From a checkpoint of a small transformer trained on Wikipedia.
Size: 25 layers, width 64, 2 heads of 32, MLP 256 GELU.
Architecture: LayerNorm before each block, rotary positions.
Training: 109M tokens, 4517 steps.
Each number is 128 + 24 x the weight over its row's rms, rounded and kept within 0 to 255. Layers, rows and columns count from 0. Numbers have three digits each. The size before them is the row's rms in percent of the matrix's.

# down: layer 17 MLP down (transposed), 256x64, rms 0.243, rows 211-255, columns 0-31
# up: layer 17 MLP up, 256x64, rms 0.228, rows 212-255, columns 0-31
down211 102:118143174104170092108148175097132132142146071108149129131115086109093142160115138167127112155111
up212 102:090131130127121130118079138094121163083156152127103131142135130115110125093170121144102121155201
down212 103:093134095132135132137091126127154100130120135124162128096098127116127108107141155132111125118121
up213 109:107138130095144154146112096167137143151159141112160142089152164176111123163106152108114120113129
down213 109:147107105146177104105138155123080113106115115166135147143137095095138096163105144116132118112124
up214 093:091177161116110119122125124143184142162140115129139153103152152147123142118096114112107140124132
down214 107:157106147147122136146129133139096082153079150084172133130131136115125156134088128113157133118098
up215 108:129120144127100120161154099101152137075129177151180135150143137126131143078146119119101109089118
down215 103:128096154141111115144093120155129140168109142111081105170132104127132102125132106121127148070120
up216 105:137180120100096125120115148125167144150147161142153136113117125095160130170110134124154113151123
down216 101:143092110150111156157197119145118099087119146116117150116128129139151107121106093111125146136142
up217 102:139073157125073094144124117147147159144138126188128127138117111137135166099123115141154091133141
down217 097:130131069159143167139132121132115118127150117083166106123124148112118081105129126175131154110137
up218 097:177132085089144141125151154075142154133130133122109124134116110106132111130148159111139128155137
down218 086:136126143139143140107166160163093149101078104124118147105159129132115137081099148146155117129124
up219 097:137115156139121102150105138092135150112110130119140117116112090101134126123121180128109099089124
down219 102:152141092163113120100121132138133103124148166108116155103082152118167129093168124147143122118140
up220 106:164153114141118099112131104108115120094144167120166100119115137144147117100123141127087120120083
down220 109:135089134144163149145135131155133116135129108157098121107117137168178139123106074024129151113156
up221 103:106125131126113146131093123159131152107102153114135120114148103098143126153167150146131168124127
down221 095:131070109130107103122126128124101117137149133123169111096082153138130151086135091108094116155140
up222 101:130172116107173107089122170097139144160129156125095153116176141141115103182153113128129137123162
down222 111:146145139150111139095102139099144123127126131114137165113114137123136139177129178112094126120127
up223 104:060126083149121110123116094105111145099122121131125098103144136132134126141119151103124087128116
down223 096:094126137124144160201084133079132108161105154107146152155083141108095158163133114126134104126171
up224 102:132083145086149108121129125117151127104176108152118123108149160160129096158085144136087117103131
down224 098:115113157105113114125088110134146089106153106140136115180142163150127114127188127116134140069111
up225 098:151122140123117110123105153142151127152123171075116128110121172138078108108132142110139115123168
down225 117:093139113081134081155068127109155190137155120131134151109146111126118111130117150099096137146113
up226 094:083120166164083155116106140086174111123106111088118167132153108120119109125121114129104131124117
down226 095:140084151115158133142128123122132158118110146130121125152118152131157113119141076154115098065115
up227 103:130153126101146104119129123133139127157131156119147154131121144099130132088161116149185104122138
down227 107:124110119138101082137132103115177150121140145132123088185120152162103137139132132135149141119111
up228 105:162078158100103108112143122129204173145135126122118096139153128123103105154157126112176158162106
down228 089:112064115153150152166151131098086078150126119103138132126129170135141153127101150133075114107102
up229 099:168072124130148131110134079159120119114108117161113093142133086126100098125120146151127116107138
down229 108:138077136168140124110145125133103115164130156120093141095099137116154141173134072117117143136128
up230 094:116135129156112143136116110122176126125111104144094118146145141155138142142094152162135067113116
down230 093:120107154102158162191124135171115111125119102117131146133133129164130191124106132100108167155138
up231 094:133159170118128083087126140152097138144131131121124143143140164113130141072154125129136116112102
down231 090:124115138144131132133166154104128090088151128087156175117130164120094085088135132124131073151155
up232 101:141113130135114111120112155170158166114171128129142072149126105139093133139119059122134131146123
down232 109:143154133131175134103161142167171133152087126090172108096115122127105153120114112171094150111167
up233 095:097125122129134121123147156088137161128134111137148122142145108186140158097153131106140109092149
down233 083:151103152121135150138143127170098110085149124133129150157146181111094158161122109154149108127145
up234 093:103141112140105106156120122103129131114109077171098108134104134146147129074128142132135185109154
down234 099:123106142075138132114110096098145128118190155130124084165142141161110109125099141092127106110158
up235 096:126133162130105130156138111144151099106123137092130123136174128107112109132084128168113111112188
down235 098:114070130130133113159135140151133090115188114155115158151084104110131118112161109139130145147091
up236 098:148099135129135103134125122163052133095116103139154104122153133120140131174132108110137115125143
down236 092:107160160124104173140164142116165165135112170135101137115120128125075158117168145141109137147094
up237 100:203118158089145117162130089131160127086106124106151096140115138165128114123097140139157140111116
down237 099:121109150103117101143135130103145144129151106172113171121125133121132133125169086118098169134106
up238 103:140121134151134136119129118127128159141130170137148172102142117163156155098139075102158113130113
down238 097:097125151164171157096156153135110108165145104111135127127125111108087139140085111116102151164139
up239 097:127112126091125118120138142157055153083120114193157128117114167125148111159128151149126096148124
down239 101:129125113129144159081112129125150149123103118146136204112091111144096121129073124131122098134145
up240 092:166094103106124137175115172125146177108135106149124142151127081142108126133098112160082109137110
down240 090:089148147137142113102129111116134107178136101134146130108102101097111107148130120150152137101122
up241 123:169115122166138116150100122130132116126190111158156127115167154167106133086117146108143134152118
down241 134:165115154144146082105075096139141065111152111140140130110162124146114123084122124126130118109139
up242 107:108142155092109118119074120092137151119157150121116125097134180148127112137152123135113146143174
down242 112:117165147108161109128132119158123118155088139130135124109104150112138128088094159107138099130083
up243 094:137174162122185125158092094143150109094126135134077155117136117170125154140152120117118143138166
down243 104:124114113124121148097171107152153127111174126134102094130125107135113101157125111117134088144127
up244 112:121130132078149085145076106159131171115124145085144121118114139137150147114133177117088117107101
down244 116:131068134104068131126157114128115115132075101102124145134144132070117093112141120129121103141159
up245 096:085131103080124159148155115145139167109116135166091111141136124133161113133103148117106118148129
down245 093:133110120165128138114099118093112096113154126101137106096105116133118150142145111158194131110134
up246 107:115104163121109138103168110112121169082119081166110120114155130135101099091150149122138116101156
down246 114:131106154143132145107187159133103169119119079123110094094130136117133143147111124129105134127185
up247 102:119117133116083139172127134178126138092133100070111126156111081114133128130149092093147134132130
down247 107:123160096127127130144094132099153108155162120164141109163127125118144102134110177121127102145152
up248 107:154126116122126144137133149137125166098116146147087093105127117101119176118143129119103140153143
down248 121:154148123155124137121081161136131168144147077136138092138083152104143114098126152138138096124078
up249 104:153127130131135172145137134135134129134144153102136080179149154072119179122080132075163136143132
down249 098:125130178120106131119176152104137133111114110147162164122142132150144103136167116157114148103129
up250 106:146130114138092110145139123170121095129130118126139096143120161078139130062091112143136116130081
down250 093:137127133134166150142125117121137114114117172167109137167136100150132144200136162131155139130139
up251 099:167105090103126109141126063097131140106094125109115127129096120124117127095151128117126160178146
down251 098:071143147149128110100112103166057118084169136111111105144141139145077148164133111155163143102138
up252 106:138166171138123160152153107127121108120080109103134155127120118081132094101088107107138162104089
down252 092:158134145195128097171187124149111109112165132141120089116152106107103188130125118134126111098085
up253 106:169135134157102122150147111116130151121159090134152146155194152133147141148118129119114094119136
down253 103:109130106134140123121157165126094150132105163170102149064104115126160137144116111153147127161143
up254 095:092106147181098098179130147101112140156134076155087143130135124152106154129079143115156103136094
down254 101:148128088087105161111108120172124140096121165097178114123096119104123116132134113156158154125191
up255 096:129096113155102109114145104157166121164081145121162115107129105090147152123130104109139111119117
down255 099:146160117143138118136120099146073169123101136120131114123085123159137089129128131106133145086152